config.toml
n_layer = 19
d_model = 192
n_head = 4
n_kv_head = 2
head_dim = 64
d_mlp = 512
vocab_size = 563
activation = "swiglu"
norm = "rmsnorm"
norm_place = "pre"
norm_eps = 1e-05
positions = "rope"
rope_base = 10000.0
rope_fraction = 1.0
qk_norm = false
attn_scale = 0.125
bias = "none"
tie_embeddings = false
parallel_block = false
init = "orth"
init_std_qkv = 0.0352
init_std_o = 0.00495
init_std_up = 0.0352
init_std_down = 0.0035
optimizer = "muon_variant"
lr = 0.00478
weight_decay = 0.017
lr_head = 0.00429
grad_clip = 0.5
warmup_steps = 200
schedule = "wsd"
decay_fraction = 0.884
decay_shape = "linear"
final_lr_fraction = 0.05
batch_tokens = [8192, 16384, 24576]
seq_len = 512
doc_mask = true
train_tokens = 201000000
steps = 12788
dataset = "wikipedia_en"
Each number is 500 + 25 x the weight over its row's rms, rounded and kept within 0 to 999. Layers, rows and columns count from 0. Numbers have three digits each. The size before them is the row's rms in percent of the matrix's.

# layer 14 MLP gate, 512x192, rms 0.0924, rows 225-273, columns 0-95
105:467528496506503485460506478499523474524488534441487520499533552494454502471449492471474485465521511510547500505532489510479538488482480471509576496474488482491461539480496523436495517503474523512485505513514463485527499529452486511481498516470501510453498516490468460491485516523485505527
101:483500481509498505515468503509464466483474511523500504526450519501457491506496495447539500519456486484519503513477473503490485520499502444458557515514495487504414512505507506489501516510498475485507481516489499468479542484464546500507496457493528458512529467516534511462466500475505500454
101:493527525508530497499489434529507518544524506537497473491471528473507472526464533531560504533466522540546502501455463518495512497491534507504489497465506505532461480492508489512519534547524481502521492482453507480470468508510507477495477490521468525500514517477471492503477533533515481545
102:488511487496469509466450464441519465497488457517449493491515506490527494505492517527490443440500517494497506519490487457522470455504516527494550514496488534490506515482486466458503515533530544476474509476517459496476473519467477509466447507495472481506540497443513517508517502498509494487
103:475473485551511497484527489523526533487462544461511493525525504505491480480533495522486502538474527508457492575505504523504511500489505523518521554486506533537496462522504497484470564506463504482525492506510509510487495465533498468474488519502510492476499519507492514477488459523525523463
098:497488470494512461540511501525514454535510525476523449498528491482506545482535508470494500522521501482543498490467495483519499487498523436509505472575491511533495472520482531508479520539516470482506528498498522485487496522533541510478510534488479546550510543521535494485549524478488526511
098:494489516525482496489465511489490516483488514486450510453510479531479496450528491487479503426489479487482556492477495511444529525480527466458492530505472516531482487513525507542492523482540523504505438510526506478551514490500528447516489540507493508485495502541530521527512478447520507538
098:503495511476547447507472521505475496458450529483522504453491505482490518491518479543497487499526468497513527500528510483520483507485517541473529486490475524476459505497475556517514504490507505496480505502537489498500477494493505485524476477516461513510507522528503538509492488463543514483
097:512531516483538467523531506525463464513523486535529490480487542518498478479538482480493515467518476473503434478529519502540495529487528525512470481503532541484513540524514542483522485507502518475517481495508527498478562466511484523460526504523526493535486504494526462533483490473523456491
102:510478485478497504515508517515488459537477515465523510526542479472550500528524497505462442458545519520504461457510530480540515448478509495527474446512464499472493496435509484489525485527496487455503430479491509506506491507473515532487494479461527499505525489494552535477485502465493524519
100:495517486509556484467499473498501497445498476493532529488474497521498519446453486519505548491522508506478504510478523509501484471523457496470549506436502513510509546510498520492465465458543471480458555493487510549465502480492500470518518514509475472480508490500452512480519457485528454502
101:489549545467533522471499499463500542513551509510493528492497527482489479543484492477492516509476500498466539476520477438495577493455467527480523492496451486505528528528566509525501499489478502504476526509481456539501490515537503504501562438495499514526492476498519499496542459469518501513
103:530482489492457493471507522550491525482553474503475484521466469567484522492525510510530540482463466496503466504513498517460530470503486470498493482501517472521495521502524478510553488501501538508478515489527532507468510521505497519490519551456487545481439518502540502521486490480500453480
093:511443501494481491518494430536513519502455535516496539521520534506485469526506509527523517519512471489521496532528521479520529533509498519500513534529516528508473517540520522538520539533501495451500534490496515507464491529499557486520469481522481533487508508530496482492519517491503535485
099:490509507474500501488500496491514501476501488474524523492493520514510484510513470465488502513510478490483517479498471544478505496509507500465536477478506515444504506471433521473488564456527516452488494541498525501484470540501517515529465558516514453512471522488492513547520484535493493548
102:531507553559498542530494514506453532492489553488531499517502518521515545463519499508531552498518488549522499509511524500534502475524496496515465505518532527515514544494502519481491498536497485509525521477486489463451507516521511513524504498530486481490505496517510463439508539520495527486
101:497497526519498535518506523490436492477490517484512516515516523509485482535488507475468553507499513464462503493530530495491524534543486510487514523492515531481492466492478449483485493504472533484540503473502509463544460546520493535484472518521500532526470571526501536488499506525463516494
103:473473499510470475485521463523513457524516466530500446509508514535521528494529524522496515509578481475489514488510507506522526479490489550463480506537476516459469540463471491480492525486487494496516473472526505540498510489491478459532476489471500482483497521474546501481463533518512512510
100:484543560472508541484540495489499531519511512490474529483486495484451499521462477521473519507461532458484497516503486526513509471496484519516537485538539513468545508509467494526481500504444512484492508488516495476478475494504491527514487497482508471461538527513521469514493501488436492517
097:454479494485501507451483511449519505463513499497464501528526519502488496542490512558524501509537497477480488528526468487493465509457484482497491514534534541495477521519495478514474487527527529453500512482502523543517521530491516527469467502500529523507492459509464520498479480504499468483
094:503505476513494524517514506499466505454472513508546505556474516511521530548489469536515503508495514492496493540510479480497502509476480510499459490490492518515547452514482486507501495426492545509517514482507485497473532508547472469509494516505495539558517565533467507508507553479508483547
101:454475459501494528557510476523471499490528455486512497511526554524517487455512530457494506536546488489510483496506509506458509496493456534502513489499479507512473477511524543487501528503497504460492476524539524470452459487506516485525524515501508491491501510461571485504502475519511503499
098:488484509540499512517490546511432539491506476514486521525523517478453439492533484497467504491472473476459525479473466506511510463502532503536492489523468507521528524529462535511450486541520484504541532518500483506477502492496482486499504482548459500495498492542484509487496491526518490512
098:512475509513506520485509534485508520490486491480468526506484483506527456463515480530488546515452480558526489528498507502484496498516489499524504501450524523459504462522536475487499487483501471513488486525519489510489493479508525481497465509507521512511457504485504475512521504493499466520
103:528484481508498509515472519429499494466500509480477532542485477539486530478523515488495456455512540521441479527481532492550498515497508519497542532549493522492498532473500469511510483513505529517494528519480506504506545548558484482497484519534483490481511476487524424532482485483528477533
101:472488487483476542502535527505473496512465481465510543470499453467488521477515520466501505505507520450480502490496494515505486501479512488488474493433500505493525501528473451514504497496510464465512552491472520480469430495483494516506466557471519488494491508481522515499470513529511473492
100:506530574500507492486503527539506480493491509513457544517500543461462508465485501517467521475460504494467503535508473487487475516522484538515509525478504461502454496454495487494465520505501521526505521531455502545490464548517458515475480516488498528482507521481544515522521496476475528478
099:499484519484504502518520532493552517519524520487508486507456462496545487487494475482503454514477498471459467491512468467477505442478515534480510515505462492482503532500511516512485511459503551480473460513517523495481518519490514494522516491479511491549477491468495453483511511519495506479
093:504468506499521499472458423528521496491508500506513468488490502496488510491477507513504542510531523488524423465523453537483506514560500542474497473488503479529438494450479464500460495498462507461482487478517488479492489479446496488461530543538519522505477503466557487481471466481492500503
106:545515527507494488425436483504512509519508483527512445533485523509497490534532492480485534492468467518504519541497438510453505500495504519527508470496504490485485467540509499494509505531493467476487453540511503503525502526481488478538519499516448521485463496544517535472485495465477454513
095:511482486495509484529499497508506512465559519519515460476424511517480562549540492478504479497532472494481509487489529526467511482505522540469508513477469501507505474508517511472540533517558483553506543503509470523545485521504510461522544469548513523487485528497497541487524508473472469475
099:499462480494500489488483511498496479487489460490509491521486491507481535489534535516517485475451428489506489430489511514522503501521505523497512471563543517535475526485509490512490551515501500512483483514487520466482499499513548511492495483518556515511509469508495469489526510496517532541
104:506488511520423538507473534482513490519469543516442486469528524510517508469538477497536497484531495477482483519503493517525496506524510523507526518524514534458537504504481545497477519513471497485478463528530469488479486481468535484476514526511467509487443498519488478502513470528519504500
104:484517498474476490496506455479484527473544485480487521499469489499478527468459495494474508532521477480489504495485482515502557509501495520533444513479507498507507484536475534473505554491515471435514547459476471472501506495493481520472468524501481519511539535527504467513483470505506513523
106:515496466490494500533539492501532510519506528519531492494477472516486477533480469474516449511503492500445458473545493506510467492509510465501529536506493528493535488483505510497465473522452495492521445472483508442484505459523511497497454511460519470561515527530486500516516464511495455473
102:528436502519505467497495494497503514530480538554504533487481514531488459507495505517487483450486518558516527509490481520448487566454475522513496482495469515482516470473417487539464460518529471494489513493485473503506488512535496493457539504495477495512449488496510539462474491490478534519
101:522512518493484494491497446494506521496412518492471522489457529479518493518465551506506539477535531494537475479517488485536508487538493477517539477474480449504499471509488523500535490512470501486480468521491476548508468546479496492498460491515494525497490508523493494480514528540476493482
102:501531463512491505552495499517510472476461504514509508514476543477485559486524506535516446475489514458480498475463528476478461508470470481534541503477519486479491489551454477510505483434525489539532472526491497480488484484479497518506521504480482522492477504511509514470535497484524534512
099:531492529530555491511487505497517477512501464556494490503509491545502484510501501486465542492457521548510460511522483477523495461474561536506493509480501506472523498491505482480498501494457562485466501514474453483490463488484502494510460475547528490496533504502454459503485518469497416479
104:462493460515495493564460483485486468487460537473462455503500462524489503532503461489514495530567499488494507488512538511534523504438504537536500496481510545493549522532494505511516524483508465516460445490477514516491485515500494482520540520485486543455500497478505538488508476467541510512
091:525519477521507529484502508505528531466503486539502557528532508475466536462466482473506484522535455479489501485514463501531542482486508489490483501476504508500498508464498499475538480497454447451468501492518474510553514473520535446476473530514496528572517509514515478528484502469519495468
106:522495458536537515499450475477501495480494507497551521480520473442472511477488522481494484489537514478526539463519492493505505544481526504510492487518503484537477546501480533447537508535531523499497475523455498471503549529485500489459541481511495496537451485503546497486554535478497525468
105:502496503478506459487484541482512476525482501512467532499502484454473521505506514464496560454483499469493509496498514536478449486475497526521519485531461539541518520532509461518564483465506524519497507488513490488500469494480540557457488494514463498522500575552470447519481527532496536530
102:525540547492466476532482466493546490508520481479515527546453552443485489454525473486521495513498519490507525500569487519466488430507486534487516495489491495501491504475511473494492541507482455460499512490484489518475483500474486514477475537472472531509492515488508499488496458536534481513
099:527492517501559505430532511545485486520468502512474501463510519530453509503495549540509531487458473477504527457511514491477473500492469505518482488555462514501521472470469490512515513510471516505503480437477510516542457522457512491485505561478521514515513485504501508467521515492442512467
090:505496517516539498500504508500560517491476529498505490479519518498496529496539509463528546522495506500494520477479561513497484470506540517522478464481462485493496462488481449493490515500474458494512489518469478506506464496497532457517512528496501506520504527555540537524492531498450471458
105:464475520483504476490479518516542522555454467519492470490510510493499467485487502508510480494503498514489501535463473523503476503448509490500539513526475523479498546476521484490470514466501469506505484476478503468508475482498485578530512508514502524479486527510459484509507488487489491501
102:483503525465471521524518498453496526485497447487507486505529525497499483475479533525459490460551501474494499517483477473514510520532492500470469502510537527470477512501518511502488482499520487516510511559483559481566474553487514485466511474523551530493504476497513514500486477456526483496
099:489502514475485528494476531530502489471497461444454486527491484478479496461498529532499480473447480490495489515483483536532452496529514492470503529489489526456458480481470484518488490502503499466499481528484506515516515476516509487515464503459494493483515504491468542504459458524480447489
# layer 14 MLP up, 512x192, rms 0.0948, rows 225-272, columns 0-95
101:506540512548547465493503507495495524501507501493516513528497533484474504444494518511509511469515480454499555553499487510506508555521535492517488503488454515435457560471472520500481508550482484496518472502468488502488476501500481535504520521557450492474503518516505492438462516495471495473
104:479520528520503520503483549502487527511459537462487512485503455484509521494497518529511492508465481479511498477520516515502570475502532506466437507481467526508530489465483464479469495515490488514481507483487469546509505469501518524508507489454465516488482522525492508504491544564481481470
102:517527491505543467517530483538479505518533515492499561504499515455500531513472497517491477499498481524489480480499492518534536531477472574494471467491471500492526462527482535502511492536462536487467513466543477529528502524458506496510532498511493467513536469517508511515502491532506495508
101:502487494519521471495503518475522544560506494442526498488504480507538476463510530559483535501533494476483470480487476479520489505511515534526484504485490472482533466551538541544512501534466488507486490485465497518534494524539522479504499497463520502511480537481481487473477532497516505546
099:464467483574521526511439509526512530492519504454507469473448485508488474537495518479509472493525519495476515497527520496477489432506517533492512563441501492508488463511472518494514466483491470477494519439483532470495491495509504503483495482532498483506491486502488524458529503520529502474
097:510465512495488546497508493522513492516479520489499521518508495544519511517493467513553513499493467492478508452513471532474501451483501534528518515476528502488528499461523526499525496502478520511473487502529494511498504493504530513475494487499548487467505483467483464528444476490527535531
102:474500461481499537519473500504477490489521528491517543503477425527491503489482483513507480483480480475515562509529461494504482516491516464520494494540502506537519513473581540447483498543496491508502532461494491465560489478502479502552483477476505477530473491488509490475491532515520539545
102:490468442473524495503477456472485535477490528530496531448506435522498515495503464494509539500472525526508511462498521489509508480481516486502528502490502510521508509483477561525524546552505534534494489516510503468510450477482507481479508519513494481498473538495505497463518464491503464521
096:516497518518474450522494475476496519517503506501470518475513509505538496472512472510483504539469497560475523529476515466540465489490490460484505495495471485535435527490461444540530536538539502486497484502480474491522469474522500506487515526536502506498499490530483505491550473479513462510
098:505524489502532480508486517489507530493545487498482476484503504531438502488479507500512514515477529568485488478484472533528502572526522500483500526496523477497499451498529505531491486475469511468416471481481526508532504507567508487542503502489520501463474540484496454522487515504482536476
100:533547525523521492468481489488496515495525480464486522501515526509462517493486508536462540555483522505512487490512453535516530506500511520527517569472521512480475546484521500470492495470510467515515530507512489480492491465533518463517488484531490446457518507490537512482551537539490483496
098:495499504473510522502516447535504489509564482515495509543511518464479439545511554524487456524514501490537487494521500456512502512442449510463502504491448519512482493461518531457564494474483519513478447521494512460517485507467520525486494507503478484494567556502508499489502480526478469506
097:499519499537475494487542519494524500491516476522541484526512493490456491464488506514492476504552495522483523481488476475458498449484496532511491532504495503515498484506526505487531480450498485446547516488529504502502516511480512469502496503504513515502499534509517478540443532501454495546
094:478516494503504495491530519519486454459493503488504501493487496514479533488522505497497477507558484505507476471494513521498531457438513495537490506536501485531507504478470462479490529516469519505444509518503519481510513448487487477448534507493500492513538483467446464503468490515472513513
099:514472509493495522493483510480475483481454508517538527540511451515511504501531500493482493497478483511489506472467471513493456477469485489503511496515505475487522487496505530463454501497524526498490517516538518453504524566515476513498450522478539465465494508503534499504534519492538489490
115:517470452497565477507508447492509482508553428494491482493461481485503519512485509491490481503492516502450483494518501479516524491504437493516510496537527519508532481463530503493480502509486474492480525523545460488516518461500494508508529479520493477537496527513499513519518518453476479490
097:487481525519500488507485462500501483512506477483494503523478494521478506507500531505512499477501450471493496494541499489506483493507437497523484513511473522493510553507510471482495511509474519516441453542513504535503538428474510467457522502522494508509497478529489474507462501491532487489
100:492528511507484497460476544492526520464499478491518469503555539499508498491477512534438511471493501477479531511465530500532502506443486518519494499457498515547530510475478475491488491499502531478503510474488539526439510521508497467489505483502502454446531474496477484517529511506530478527
103:518478479551523460491483516518459487516517488490508501550466477486452473507534490501494581469489468546485525558483505535513498503493480497503494519517502506483520473482481484492528506564512514435476478474517443511539499483471557466493498499507493530517480481495502482488514506504478504501
093:516488474485507486530498467530533523516513492491499556514487499514506527524522529510525546525523441492475522511453516544482501500525512448512485488557496484515526431498522510478512531507475537550482515514533556484466503511456504512494493502491507494465511521490484499527474499517462484533
097:574492461508511504521496490532489419523484536515499495504472513501466514519471485501498520493519503477496531476474466490461510488544499487547502484450487522532486528495482480547458480481504481514423512524513529487515531507543520468473498527492466513492475530472488516488458531506472474483
095:507504474523514479462524441499485478488505511502518520444495493491513478518494458486470454531514543517518462514514456508503492522519465478504533517512532528513456506466473519529492486477488493526482501488486524488511502484480451467515497492486521465523498471525498535511538512511492491509
105:505480491498497487483523525532509503521494507500511517533500434430471477507502481521513519505499478510542511490484506541479518490501505529484511552517490467531518509497499500487516499497454521499519511456477469483480564526487479497479477495508478482542475497494570495509499514535536495547
095:499447492522518550451452502527494461507501479542499519535500502427493524499528511513523520546460511500539482519500495524454521526487524501468481503493518473508490537482524508503512528503487488502490480510509505476496481493504490492509473503474465511521522489508478521507481532502540525500
104:486500509475496549493527493496516520482525506499524499544503479502483537512502488477515491542489519434513482528464506473483547545526460537505504521493515507485498507487436511512483504507496487521503506481529496511552509529522485512520483501497471494465406489485481487486482486513493538512
092:473563505469510544515503457514474501501500527491502488538510513464534520514551489520529520487479534511513527475506532512490493536492478511496486530486531498504532513510520521523520541513478523485465533486546510535493468500535515527507489489463539508464477503489502496489468497521528495470
101:512515500473515532502461527503529494532501501510499551493503518570473521509487499520451482507498495515465470530464486508527495473474493487511511522525519504515471498566483535480490555488489466519475511492543542512493503491512501493508545464510423501532510517465493488510481519467513499443
100:479466475494510503484514522483529507526520513494480490477498495486496489513543511494554528495510495509462520513500534561504514538469507520527502501513509485430462567505518497500539524530442496523462473477504441504438477496529482487465510496490507541534543515511494503485511521494513545475
092:489457516466512495479497509471534507444497506472475459517473553460490512557478508561545506521556493488541482459459479519509518482519515499516524479474523489493460503498483465446533502474482525478523467510480512507501523498511482534472515486503511495480465497498487497454523495492512512520
104:485524515442490499469471469514456477438512513524513482511500485486469456478495540491499521475490484515492485508486526502485482481524491461530523467512527497508487479554497537492509493535508521466475472525468511439487531501494524517498491501496456495482476485509504541517512480523471467528
098:487526505492438515497481476479477484496513498501485454509517493508533517475539499523498483497491505522501476493531462495515524445511558457481492538533521469500477493543495445498471480516473487487518518507502491477485503481520513481482475517506462507484529502508482534465513509491530445506
098:543499487519519504487518479533533488535529528496519504493496525538489463496520499509489487598517465519508541521481485488538543477481465479508500490463482520534464476546519512497574531497494525549479537509514506491495520505553492475505455479517494536533497480490533497486450464491547517478
105:529554505531501543477504468535536511491535488502451495511468488503490495510515535542492519509508511526522491489455493543502482472538499535496502442488530478491470532528506508503504554488489553486466456488493519526556536501490514456461460494468511509538502497484516485457481488503470473483
099:519485525532505483565549540548544472481508502462482511531507492550548501513524512512530433506499472483492519493524506537535513465500513475505457477480516504500482495555484492518517506522464479546455506512488520524492438534538509489486499472468519505509486515522520489489530484503485444525
103:497507529516474460507522508525521475555506521509569553513496509526547443488501482485489516527523522503510504511550524498498493524495523537473453519504523499529505505458505514526505517495544475513527527498504524511491527523492501488522550523472494532492491483498530535558543468465523512486
099:544499488492502502474474483513517560487481498500490499488509507494475549485500497490447473495519477499482486473505532443468478478519524510492510479539532466529487523472498475504446468516540488510505493475501510506532542485484470497476499507562538473523491461472511493489474471518475516495
098:520486451531515523530497460523496513489521489473552506504444488483484507438510561498479527552517515507517509460494515452469498540502504493516498483516525473452486482491480468514512501558543524507481518525523515505496504526530499520520533520523469452458464522507538510507496467505501461535
102:509503441453468484483512525509478540508508545492496498504520474507525473512491488513455497457515437484533483474497484531517517507519490476491498460490511463505455498508510460496488498537494450484487493536486460507487515524487509526491467509516478480531457515491538496487479499440562524524
100:493458474538499518521460502487481489495484538524486553505530520492506498507477488473469521501485489512472447481506477467507471482489466555467482500483449479479490527493508520524489494506504505493477527543482511494551472513492529479479488493441489519521503474496523513509534517525486518508
099:429561471540503505451536507507527521520510488499495518524512548514512487510512464509544530541524516508478506579458487543458480481496517498535480487462486484480563489444542519532510483517495491544520503508534484479538546466501519503519507473527492507480490464498480490502478449508501543550
098:508525531509499503504489493546478505532477521499482489497496477467428513496498538471512490510505498470490509534507588477496475481437511451526490464492502515526503525502491516523484496534479490493511530511539512487469521491511512494499495504490491526494472529469551509522496518507494504486
098:491525547463498541513496527487497494464519529494485480497519506553469459475490462494492504475527450494540522535516488501500485491540453461495487498544524511563553486503480481519506524464515486516485469496470504465516503533490522524472472529515523504493476494490540527550488539488486469476
106:519469492494517474497480518461507484516494495485498512493506477489495475555502450490500509442524511499514501558530468562478479510503530439516504481508497523473458546491488446475514535443518474533496517539524508484488461523470497482478540489487453467501514476514491517507510490491475501503
102:489550520506542505481507479503478501484493517495492550501485518482507464463538530503565535502502500463507483553529539513462462484488449494542501534492494499505497496489536534521490512493536480522530548525497480528481486567509490522493494468480483496507495522535495458504475414519504492538
099:517530483498484477521483513494499495490497523495454501483463552451518519528443495552502522482501525553518492517518483503504529476513492457495524489508501517502496478521578510555537503490476497494525492500512490503483488487532487458506474524529503472490503482497498498512458506500483501513
093:511459489451491533503489493556494493527499450489515472492518514493495484452490542542525447506528520510477523448491545476505514480532488553513498469471457452501501523525503487518475478503475465480490484491516506523485502518495511503478521491502491485513512500484456543514482516501496481499
107:461488554518488456514505508515500448488516484486543518531482531471527531491484494476522529470503495507475509508475476547524493484549476528460515487530520477535489500505490502529491477488510507507515545481476511545517497480462493486504515446476534467491521460496511524536491487516480487471
107:544528500546501507497510544504498495546490481518528533503469485490464534494491485498496543523479468520545505531505479525460457522506509510551530521493475533488553501505423480462525530472501538484494515486449476499528506437540462511501494534492461494486504544483517494501519530527490460500
# layer 14 MLP down (transposed), 512x192, rms 0.0316, rows 225-272, columns 0-95
104:458497509509524489446508497482511518471531437483422485500521508461489510495485477515460510482515499477579480518501513479495503477515529473495509452506449517449511527497474537496531478496533485523483536514502496504467515521524557554509532486502494462491515505502488488491525495493464503507
102:503491450513450536461463503468491579483535492470500497478505455463479505496473473503528475503534499477479471492510503520476534468485549524482529488492513510530464520489493502477532451504513510473522460463544566455488513478487510507476517513500463509526471520537510467499488499514491451486
100:483499498499493494468517539484508491472467501493496502466509517510469482517467490463485478494512489514483482508510444489523504504494503493467548475445499478481519503491471514506460492499458489526535515511499499537486504486533503518498536476507518517503509527533479539520501509528496508472
105:463511478498502509509489511495490557521479458526487484465524472482493506528451560514491478493511500492525510522491519484502504487492512514512513463473493502461469549452478506472472491489485475513476502456489497498481527495462499489491510485545505552469447509453468487450489495489468507448
102:497496519541514514485493527512538461494510450470469517526438507462528513506527486520476485496521541521493519501517493482496482505513508516493495503501471426509459465512487491514464491494525491493485514484504440523466514466492534526514517501510492486500522486531536523543528450489544507496
096:538504506472520522518513449502497486469512522538503507473553502509511513443493487499528484504438503520452486504512478554550472475489524519490500500507503470522477495483495521508455468479459500503530537473505499479558494461483516454469480505494519497512488543499489520467504508461505501485
101:487504503531547475526436472471471470478503462477520507490506483492485519515467548539520489545493514490510525499481501514530486540552480545486541494505512491494521500488474540546510473484489504483500512522500541492509557550467502478503476485489492460484500550492514481524518510517500502509
102:482506482547484519502527547461517547468517552531489494507500480519511475498512479484520486529523521528519525462472506511481472514525480496477479531483509473525538501483491450454483493532532468489477506529512448449482459475534476501496517521499464506494502479474501512538496538496530492517
097:512504522505483480505506481506497467502523530512520479479473508510500497509481464496528494455487546459459507519479550511496530501479531494526490526485526518502523463491491572511475457514499519524452522516503516510493530511457517485532490505537476460494465503523506516484503535493498520513
100:536493480512493484540508522513481507469517459503490499504474498560524517471497528527555440505517531523469495525476473472478508523494499452487489473506487487535512504513504501514529545459498489504516471516511520521504494483521469509513479474494547529554491476493519487493488456508457551532
102:494489515529501499466506487493498488494496506470512501525456457523487531537482479489483555499497521502506519470529512518471465554539502530442511473490475474486486474534485498492532483463501493511495513513489494448492468559507525500506544519486479494487514483484493511484467467475467480518
106:500503480510463454517492486553475486513525530478482521451476526473450482512507524518480503534476486516511475508441489448493532517520515517516518472523540464502481524506508476510521496489463502436490458509514532482543485487551480481540507495507509502487524516439517491501510510493520536495
099:522470483492501489465514482521471497535490499440425488500477511509520507515478517497491496480505527480502528508482513478554502476520503518476499503493478458489508499494462454492517492532503547534497481496492488476520467513516507553545525505500480505490508502481467523526514451506506490479
098:499494533478468489536521516478481522494493526493490526483484509511517502507454546460538493438467484504522496508458491492485501500500505534525495531472490484476490503479458504489489484475521506506515488516529495493444492538523470471552524449529524536484530464546524469505526467499492520486
097:506492516507500489511503496528500503475501435512501479521451498469483473539486489481443495501513510517489521505499461479535504519451502463498492494535452482518534472506524494510505501534490528514513513473507538492477534575469473546501457500490467478513469471562471484504502499491547563504
107:506522511474519496485490496504501526514507490496450544512517511528442509518510543527490451483498530503500502517521524483536554437495465525513512457511525505502525519508500486473486505525507498489432513534535517485459475512513456561524570476513509522509499526478501544527491503494504507513
102:481538482504501506471493478476527511467491477464532503509495497510486498496523484520507529487446475532510442522528497482522470475494503505508510473508483486482492532527454503506462473536541492465497521543528520507489507479508534482490545524499533446539511508513523542512464504479506533501
101:490448470497487512516505545443500504511521502572505475472503475479498488511517502481502479512506448476481458487510495523477518506499496448485469515531451494510521531550495562495507479529454508513481483502504495545496513453476506470508484506544494463475514481520516500521445549511469535522
101:487519533525520452586470470467481505508485495519491449486511484486511477481505483506510506492473494477498475529471516521510474529491498543495500529531528544488496516503459545527521538470453500514468509490491484530512442482521489499456487478481462470520544485499533506463518509427488480519
099:496545505532522536525453479485494519488494518523499504486471537487510470490477510492472504484474477506559505481480484481513504516514475543536475511487512539497475503512508476516454494511505506516519438487446497490469505501533483445504514503490496476476502537503482476472517456465485519460
099:479502496523491505486438530484484498536520505489551512503506481529508467535540524525500517509493513503523481531508517522474450509470511501518460502514506460530567479497485502508453508478495492458502496498437520505459508462516523529501529515544509521530513480493510510507498477472507494521
100:530524456498501505514495501512503524481535491498504532506495516489497486440523516542512502453503502517545491473450509454507541531535502471505503466462507513477481482518486503473524543528494489492490533531518479475490504491519504469480492518495532498495470498533497516506521476495470544534
109:519515475459478500527455563508483501476512522557541520490527493482516529477437501528521489480477503509569500536511518513504508467512516512521504539519513498520515500489509485476550487499515533488542466508517518514500550492497499490488507474475479533498507517552453461477495512537504479511
097:510488464492529501505497485501466551533485466512524487497518480505538523525474522489504513477522460464508502534475482472486488500500496505484555481517462503526501490499467517540531471542453489492487522491535516477511490531518479490498542498504477483489474472466494444512463490492488508575
103:527448513485501532502473510514511495522499469526481498538479525502484474531525525484485491482498505494523566486499544507536461542491520538524489484511488525504559493545541492501447498496436488477454486482507487506518532491507525492472505549444486525515520484515528512475484473501496505479
092:531495493528514507483506516504482477473477506478489509504508471489528531491521541501460474509577434488525523488523485533481488444529486492528483531486476531503485520541460542502461491500531483530503519550505497461510512491466521479495513503510506494530471535520493524508521508482510505523
103:467461467475519476501522481485505499546495478478501541507473515497522503472455526497502508503510537505505485527478463461486520478523493500451483483475482505501452498508492507507504489473461455515473489484516454497511499537519528473462520539460525506496504471519504527515536462523478476503
098:457472482515523484513481507481498492533481535430530518495468516527514509512492510521460454511502518486512505528527518476447470491521485501492537503492501492555489480491510510539486530513523509505509521513447463482510534488491541493475449482470505476482472499506484469499525499497498496511
094:525506511527480488473500473492521482478501477539483502496518497491477495502506466500524483548479521519499458481490464471533578502487560504492474470480445499482488479536458498498485491509522470558483490515512482509503500498463528467488554518510527494508507495567493514506497502517478518483
107:462509475518549504489490489477520495527528513486510465515509531537501500490524465484473498484506489550514572497484501506466519520544482483528499492497448488468464496498494495510455514547500470500513507566540527475512499498475491493503477500510505529496508535516513509519526517500506525497
100:520535506493527501509535506478493493492517491496544488484503491526462510521509459474494498522502565517522504527521472511551536519493488518497447487457536492500498514518524542489522522502515487508495512510497476460435458506551506526518527492507468521491516524511495478534491466510461475469
100:537467513484518509539504521520501491484473526524512511486549486488534499469531518499529469516435479532514515482471504509516463469513490485495508505514497526518511467516493502509494504517527469485499496496544500475521527476468501476463498522471504509510567452486509505491520483486509484482
106:513517517493482557488460528473487519504522494481479492524520519452525516526567463508471544489541467473492494452520480503556510484515500542508452521487537508523527455489502505468495486514498505493511471495538455514502462510490475518492506497482507496512537491532509498496481466527515463526
095:477493510497509543485478452494488536515502511489495561479529513531479495525502483504501535443494524490446457514466497514468531497509480481501532536472512464473521513498510543477510483547461493555483507491533504499500494460525491560516518519494491532469480467495513542472469506525504530503
106:497524482518474497525521528471491479538521533527489457533500466491479561508576479491491472509460504522515508476472486497446517478533497482477459516494466502508539514502511543506495514536521482515497514517480486542502511502504503478541440496458531471494496489484520547495513507496483474482
098:500506469500475563502503506471507493468486507513465475455496498478514497512490461494442490471493533488424474489488523508503522490457538506458508506515498491508512523495550488543499456528464506488499461549523491491557485470467477500516477459521500470479523460487504486532537530453537499489
101:494444490457513497449506499507503487474519500479508499488542491516472540533540535526493511506532503530484468507499515461515464466483481486457525503479490504479483522483515516520492526506522512502498482492499481527504478521466541466531524480495488483519553486474497495510478535496490491495
098:496501528485506502527465519555498490446459511495474493515493477498462535540504469502488522507477477470477515504525525516491500488527551470476462473464532476533510486509512515504495489490489526520533494468472498463467501496471493515517530491505533510507518527419463529498502501525476497522
101:493495485556504503489522505524492479488535470489489480513512504482500465450457482499491497510481457541513537457523493526494511489511504498541469497454484530447506522496536495487496513480461468490513509531477506498440476469512509507464473520496509546500499484494494463498455529454473504487
101:520515464497492546518505533534492499499487498512523479522512473505523524553493475474485505463462478523530508463521502453484509502488504505491493533512524541494490491507472471475497526496489520494510537495511521471523498460515489524493514540497542501479499479533469502457497519504486503515
098:472494484500460509476462501485506493489489504501456481477477470502487464481495532507491530492482460474528533502494499503566476514488515512489513459549509485507505513497503503523509470491506493520511483510509500504471524469495514536503514505517494538494502505553511533462495537515453506521
099:535477458476503483529522472502495450480531510491573485491489503529478508481567514471510491510464488491485495492489465537535447464544488519509505491489525463468523503508497516502545507542528497514550534513505523500490536497547505495489470493550479543503490499506490491526529498468520519492
096:476564511512463485512507498494503477482520467480479517538498475506468487513503488445523476503468540469442524458487503492495480501491500474479487491533460535482498500475458463494525464517519475500481475518503495511480481535497505550523513522527505512478503500455467468495444508511539509448
103:480486474510485460512569503461478522511462532481485463473480495512466507540475495482482533512495497529539483502523487524512465513488448519549501490499510507514517508502499463506527505514508465520509533503503501513537521478525480430523482478443481503483540493503475447471479452538486497454
099:492502496521510484517476466510501496499519488480483506509512531473521478539516504438499478544502539491483493509528527512511510508466514533553474502522515495500535486471483500501539507510496478522464474520467490518462509509453524467473561465467538557488484469448491492495528478489494523506
092:521535532504470493520540527469487503462509512517535499510532526469521513500491468495497487446502487468507483476450529456500462479523495517458478501510559509499512485487511520542538496509475477514516502492521561508537491462484495476483559523487492466516441480464495533524513497525557481522
106:543524480486513506506506513494521457482530482511497463521457504488527483487490516484478524520515514511535491493487464477539566489505485457480444543422495489509481537525543501492468506518480517470545515489507462462499438526496485479501479540531566465476444501475493510488498510505502455498
107:486495517490517499531500558484535517470522492526519437523488517501511485480519506492452444483524495514530491507512501482525523487505492460492471515497486494456528544540451500494512494495523516512538492491471466519476493486516490493488522502557534542510515484549491553463517522498517501507